Each number is 500 + 50 x the weight over its row's rms, rounded and kept within 0 to 999. Layers, rows and columns count from 0. Numbers have three digits each. The size before them is the row's rms in percent of the matrix's.

# layer 4 MLP up, 832x320, rms 0.0368, rows 254-267, columns 160-319
100:488503509491493464536543544530497448496395523408581545418495564486536528494478489538420535469485428499467488452567521518487495473452603455545462628523473464525410595420553531484529529458477580473521537591514601448412544469500414496444510451451554439558533544523542514534520519518499532483435530489500514551529475505439557478443569531513634517496493454462414481490491494461471550431466446575445492499464424509478540458517492513493523490539498551581497514500490511526480501422487533
129:495475502502511522486610479445522579415485481446496488442497505526456485470432531569526552562470461450467529518447575525547514490579576502456546527437482563441500584486511406503479464520558490484479549510452577401493447477513405522516559487508484459514537645454508507526515476510555458514453500612535448544549590452410478586563454488494433479574364479547512524567575441405480534457378472406484480505463450511490466545514448453479518474499371458559500456570453523450487439562500536
098:440453554473533470490462459548574514448554533473508468479493476522592517411508563532566587465477471499589508507532566497523598521449525529389541429560537405578435516581496544517509591464511503548505493553548524387458544620597525547515537543630527530415519446466477569400448565454508502489487490609584531452629506399433532437516571501515529338475529416592514454537558433541501515428445514408513488479522470468434425520559444509468507476460516508495516494488496488457546463589486491
116:532502538443530450433462502553452536441473460525465623482490540502511458495446497505515452489492452546494490628468462454555503463484523510575436488523520520553408545613459482478472512484479534524407603518535585559392541544503536490500512540611515579511492518455586581597497404439552461495474512557514471472562614491430433528496510513488505476464469578621508566479439562507492608494602467481594452451415502489481505531491528491515501449537510527424466598415433511580488600368493521
087:605505488578475575471507485453457538583457504503532500579523501380522524516531513430496512554503493477500541518608463550495510477517538516603512470530427479547483496520534544477545504557564554564423505391388491456521490488496469493481523413546528513564513503510526477484539514531505485511513483431406525472500464526483541547488525536500522512488563531455456554509521547525513424561422463558513440361489533499471461546384466498618453545403533462374484518497558369560479482436550560
107:542556589497505479538472594465505488486446468488492477492524493431469485501534475452417535509498526490499485475525465535469474503504421528495511504474515501474448455468600460485472529556449459485436460482626405495510517518458515479512538469404473399523516453549483506543618478592543530448488493456539484487472521569439510438572434487557551370482494526575581467485482541528525513548521511538496471493442388585504494580595490485443500552419557542521490502472554478379492484525564490
112:394529373367583524514463483370512509453494581344483426511469458560535551536515559474589518455520495515456440499545544522481567592541460584460498473490537640543522493494565475451635513422534506620457524442487506560479451501505540534548553498577510557487498493482430354498485585451472499385398530455518484445551550503411494402510496490504481417488530393436436511545472468457463597488515453503496499502540563500503482528526477531535467506494611569508517443515529447488451480483538533
091:491494513479455470495548537565450488463470460468556539467461523536384573520413488463515453499465491469434677485497582564427509536531583536551451457575527457439455615570558547487456453466458533462469449458518496470582476502460471525359579529580449520585415453526510540530498506481527584505491497446501517604550501497554494409410418511527551601478507475452535456431473572522495455577464451509596511512484518504421461524519521501454476512495503551350551488430515496539453538435473491
105:457473558420543547604459508392606463518447382540595522566559549522456517512403484603549467573532493432505464475477578450429453515502449514531561508491497471528469551513497499442521502495520544525465578496516495491497488482540507482478501495534507487535432461513414546444582404432551588452508545418458496598456439577446491475495396511496505489455469500470470523457464591419499564585535524579578575584479468526485492443495551405494495464562514441459460519536553452366440488387554502
112:500547583560423519460495411532493423548548494476525551542484421505525515542453531511464486525535493498612558438440516519407498503468488488597426468564480501479434422542421510472512483401542525530433461548565344464489540522510514442471461519473507559512536454517532525497567494553503443536579484510581544535508510520609476511428433537508499481525484533490584525410492468478595495521565480481574455545461412441557482528492496555570494429344487470608602487495518484542495438479504465
097:465500508483451560431488545429555517404520468584496456513449510556583520538543447441460411504632569460475494490471500546455457546533427473525525523453572493483584461568507530516541492514472521528500459491477420441562584504496476515441502545520465526476454534498570410578528444433502531500465497470482532573469455519540413516528363533428483605420447496434567510497502463465451452491559571494489491408584529521505603466434383527455513486467521467542527435475401519552456564496608499
101:474482579465523379423466431499575485554515519467538447405556524518449609534496457477430510530593485500433578519443523516420471505478559529539508564509530405520607548553481484490454550460503542431479514489505471451523529492453567567408547488465484547505577454533468516512609521581520519502508512487541610517472473448537570498542535527476532577580463455557585511495491552447453535508454523494501469479469451532522447519505534496541511518517544428515497586487490501535357511441416499
100:499521567565470575544531542563480521563468485497456508532436529480468530487485525522517570564496491392568566523459501530533505487518475464465519467557474528513560421545505486523547499591461486580457505573570510470514495449508592525510432465441470468536445556535429471432542428498424461485531505433491484490460443409509503593391460524560418518526560512458564584536463518503444655548480526419573519415454448490442467444553495506502511436524419519476510452463448403510530551498543441
117:501479448533511529540487462597519487454454630636511511470553571419581466551543497485367508485476531577461485473451507562552557615458522471443373449539490492507464454549566495376568443523529499514428445523502447486529504580510474527456512545515584435465509544520472574448463487632447485450504446525416496570537506442546516587470556523499447595449485443501575462431572521457441535499589525509540456567517473501487471494476445517425587493560487490504459425525537480583553516541535467
# layer 4 MLP down (transposed), 832x320, rms 0.0348, rows 254-267, columns 160-319
100:554500542517484529511518350532421614558484500524433536537545398522517434544590502561547459478500546476542519523413590524464459538488448519474592501403532502532590495510561526488549442457445452485478478515550489584522543483542534509472452501513487420531512379462484498452457423388450479487534510473507418422430499526504458461426529364484491521440529578488526554455434508572529526567567543476510563495506507485406440568487441454507470450555416577454475413457509464466528490525458395
101:511304519527518513510254569554523491570457503532514459546499505491522522544515504381507503502508581533510519513524464496433512499478486481492487476510525547548478464517527631508524479516530499530504472457547471543475558497493574463470462514511510510499461436551516472482516491497483496463561494441475544489434424534514473469476541880485545516511519502473520496469450536535519509498541477535510523503615535509494524489519516478531479476468549403492496541359512478504484475506485368
100:573586530543478477456453476425485477609494462459488466504551530496489562473435494600404485459548608543460474454446429449552482422639390462514553478484464542418531549485510484519493435479552487468503469459503398462524466409552474533584510480436561537518470462486523447501473566537539466423513473480509502540487483535488476508467377539449513591514451507468545562542493516455511469537532527614539426540501466460497533475473560439577510525503498543461505545549505508526534509443537520
115:618366448489531515485516492461564557420489514582482583611522499526545546550480493548573460452485519468500447539529416442580510525465457437498529474549462530498563413545489555388460466531430510486399543462493504406540504504524532490557458408460491500517538541525531404434518497419590566526459522568541484601474572527481467487480521573452483508448556623530408476553528511534503491514509574502482483540528417566509536581452477459487547503531528403500461495453498434468478549448508390
094:463413500477472534527387525522515490505504550498491503469496497649526461455484492603440413478491534492556449441427512441502534606553398450573464527506523479477477539499489447491438449452459482503548518501579497524430487444540525433531479545424475478435503486471504425477420559507492537495563543563569396549494616505483526457497438246497472497479437479533508468506455484504558564503567463444517504520520515619512509443571538484444517509532373359570542517514473578446518528531435428
112:376468563499566481444521474597465524425516464505463553543461482491549471554445443513464478531543477567488458474460510505587531449555474512496518508504542388482433499535493514517579427500626568485556562494536569544451515473525568575586467525386517528508417562456432545553454482509487469479463537537553462441503542480599505426558560581466419547498506530467513507440516503478520481512468482533547495516473531423471551413479401521563444544501559406577511545594530350437421541447489522
112:596417470520487545473479426523497458555571519469563453506457482468479571459449452477437538538443562505524500543592463472453503476506550468530452458477539537526451526484494555574496500538395409483573517603492551549458517463493501523473573532461554519470435591508658431497506495452559537514489446581542450549483456521452479518463453501500588489559449510531509499486539580495573427480476446535511552534448508494448488538551638418507486598595403427609410528501528457507470520489524509
093:521472469409560527590438443447548469463562572516473417507484483439505546547474460453446582503515439478505421484497421453628538482450476396518532454479546437570500432442471502540520501538479419482493543481499479446518461480444464504533533389495514567509505559496565370461468484486557451473446516495496525472458485511417492530477450647530534462549455511484461476556478473468501535454481567560469516529512425514499525482465555475540424442515401417520506483598497457545559444487608448
098:545564443541474501499583496519456528502519501541491469527468586543522465620567568434518516516538455410518555558459497489535554513422558477624492485579518512469499472509538577507541527500454518477460512578518619530482456581464514522486391518473489515436537520483429522519546404527452525515455470551446489559519568535480555541536499449536458509425444492489534477393483528673485474415495496488434460502406520454449512459383444441479557531500498474486473463469412500480560411480503504
112:567481532494506642492484520463450454563581396485390403622477453501424514473574436510480400376485519593584556485460513493552429455460467466517545471516532506556449527571531514490535520504333580421559481530541505565415499540520644535562501466470510458481538497595501414498513419592478433568494468505538495449488511517468524555507494365517560524486482457562420495570453490442560479500488418480539491517519483437516575504505566466541489417602572634550478467479515496473483534454515493
099:405647541525526530483609462532549525515562555468474451384513579404511522485506583520517448528446418482552473549536468544507461490474486537512479558537427519439478578438404421510454433544614430466491553457483400520505480472596481474551493431556511441463492421423393582506478525517547508511554491517473476437566557450421511476436530195448485507545449435499479538469551492474528583514489425485453427562501565550567389546470590540572470601500417487433469502505600469458516518482445535
099:427440481548462639546575524545505531489474454463452533539481515458505454514445467585512456492406456488539481509500467527533430445463458560531461469500517510498486519498521532527575490484497540529492468483516510473427414531475447435496458514517494508515534553508519560453371501393526492493537529553454415491494488483469485539437408523547485463436502527377473533439444507468502414483508578565547495525511475465519494431471399471452530400459590520436525434492451562478622498532586410
103:510625409494530418484517409552469577540505445451510519458516517522505544564499436547571449582527507506486599560533570489483447507530431482496546606543473558544490562523469586461480599459567581377499521461493556504472456511508491563504518463562521456530513502473484536503451459444517520478563525591455432536593488478579447514575494410589409497461526567584545429386545531501504525482524505454480514554580570533548506488529638495556492482578472637543508569436452448525601536540542526
110:506424501474536474497516512527509454429552481428526614493464505537567517555365473565445429567474464460512458543543476508575589593497468506554485489421435529566478542505458498448543446482624530437559516475534620460488549449467489493535478529477540523577438555489483524458512436470528440497501459530524497442416524550513493555431426462472471530535630500415536512502533476345434546507441549468466532460530478527522565473498384551453527510497532433476512579533488470494518546532497377
# layer 4 MLP gate, 832x320, rms 0.0374, rows 255-267, columns 160-319
126:552472490440463422517495614588539563591585550568477438574454460604530506529486360483482573432539586530556405575480431476363571535410511578430483412537436511506489434525482520441457482534463488505635486454452517524481568538540542476480493479436500493437470459563418439492543561482552465528451523437503500417437463512521467500521563486469509464417619450436494472432477485486405458452560563534505539485527518506491548474469510512499506517436568539463516475464464550558523523462583442
098:458519524464494561459539498515457486497485481394560571511479495466571430471536494576452567509475507548478543529512515432556484493530489506398569523419431491464498482574488500435478497571534565515462511582464499482533534442505399478550500531476560519577505593513441480405536479410508576431479580537445512453457466496448479512504511470481543472471479501387571509517497609481452544512516491613561548486383539585463494474516557465539473468469528482357454557500477446558510506470445519
103:597485501527548462476470468458609590533468421573554593486522517498447524555509418537548460425618500495509547568415410412522497468434450527465470465380531394517491427477444499448519521559340591479471581471484513488492502553569588540451481568501512471511531457471523527423502472478433556551465523498456463552428569526472594541445532454452614514466494511516473530500448472549456489439574528535525495542492501501537518484431509443548523557426512496527542470505527508544529472498511489
091:527532519499518501469412466505522534505478467422505474538498527427570478395493519470464516511527489409458393458453566435406542586531474391443503549474438472541477391447508508444545560564583502484512384475461522496472534462464541525484477568480516469481516565539605473485505618456572583479520389387502526509505487414536434472407503595439444478508436477482482493487641469486469487456456458642449485395577511385561503537504509630547521565538513431551569564437523465445475419517466473
109:492572544428505472497498568422465456560510439514526480535427544536431493520464525485519574469445466431489476566480462478442432476549449517453526490436508468452508512476543554574454427456517465421615602509539526549547451475590577527442542490507441499613552568551525453455496554501447593459488480442483536475550461482576537447486515462539538451488506547512499497577493526604526560586587502506475485530448435500426494545507557443508487364424471545516472521487482580517420453533566569
104:518556458401552499400468538577594597462494460568571519476539542551593425478573581472534540472507490469518469547564512450498402416568482556520441571419521525504566520515541474515453580497429511574558504429470469501495488541564482464484543527598529408509568528444456540541531552405470496551470514466416516442527549509513513474526557476523513496489572544470442586513417464543533522477491505380504435476399562456519543446535510476518513455437494638447492457415427493509505501532494487
097:489518441519510576571451499530426473480538571497519451480546573460498532513500510559472542476456474559474592487493517513524481538635669476435395482598455453543544487545512516494498427470636533555567476486499397512526451458564456556515516484503477546454518433529558544468407527542535498493397549488480466498508520510465552469393454509549458516431583380415526462513509522502522539512573532565457489560561536435563559472522507493423382570515523497454501493498524476547532572481541438
098:442460482518550477529481445575475562560478459509578558472512556499540528466484435503467422489492563460512575445461528554521393495661448544501421513523405532570526542449517463426451423558473595502478459500452476466513456539554498456414557445506543518585524477605487508553521563476474563512530458437425479409447445592458494508543457468434369535472536569591546521513492438368508500533560502531532453550462495509556597489547481546471571450480496539550501476444552493505481480468505490
107:394644496522499451548528495513514579526473442455453515462470497530591467431462569516487540506465517376557591494550392509521485418619517557494448475546467540464403527573543537504447433482476529536521527538472414582471532604491550522507459481486490518479433489511554531428506540501543529411480454465514484482484511434547593523451598472564537548468493524465467484444486497500494510547466538487563504433533518540455395491535534536465471495463503558505486593539583514577507526527525583
104:444483482482477464600428492533445417546420531433529469495532569421601465523462410452536475542481488415436462547405485430449586468526468461531473465475525471490500452427510430581488508446515518449562435477464415489498503497514702434530496458476488516432561564549460449494541477468431473541545514503541507486434415531557541459575530519402471466448603459430595489455466556503484598469419507562540513417506527438479569479371490511532411500459558502513479506535488431550470535570579537
102:446537560495509434564488504436447426520516581545573485451458545551613501551564470468451485517516470516507436536475470476575526486533445474478524457495528506422433486498425428497527469451554512494500551463446480406539517458501435495495525525559530529437470520498419378401574412525496521435461492422411512529526524597604502467504532508507483457507575451505475508603549470588449484498477476432480528442506529616331506481451463518462561512512389507528557547532485479501465519600483461
103:455476439453484603511482482570440570538540428419526522424504541553404488442501505602486524484502494473456466504599532467495551420587434511512476463502445500482449454425585474502471528543448531548544442456323581463477482523489534501526548518386428453486460526470567570531627464480498558489541462537446489528483489531554515499506517485539488546384456447598458558452371495483490511555532390573538522475550536410520458551613457574537519516504521505508393548469515499514479536497580571
106:510524488478540416599528432551543576465473564529470493497544430594447527464521537519487496360585546510410558575443449438480429510542474506491503453573588469507536496542493477470474438511446582453528525597399452464483514489568496533471510504537488441437549546493517583492430566574505553486541479525504526559497573487491518473499585498450492510374568537547474473452487539443516437516579508620577455502545460445529451537481556443494477497571491510546499561467596496527507548453567630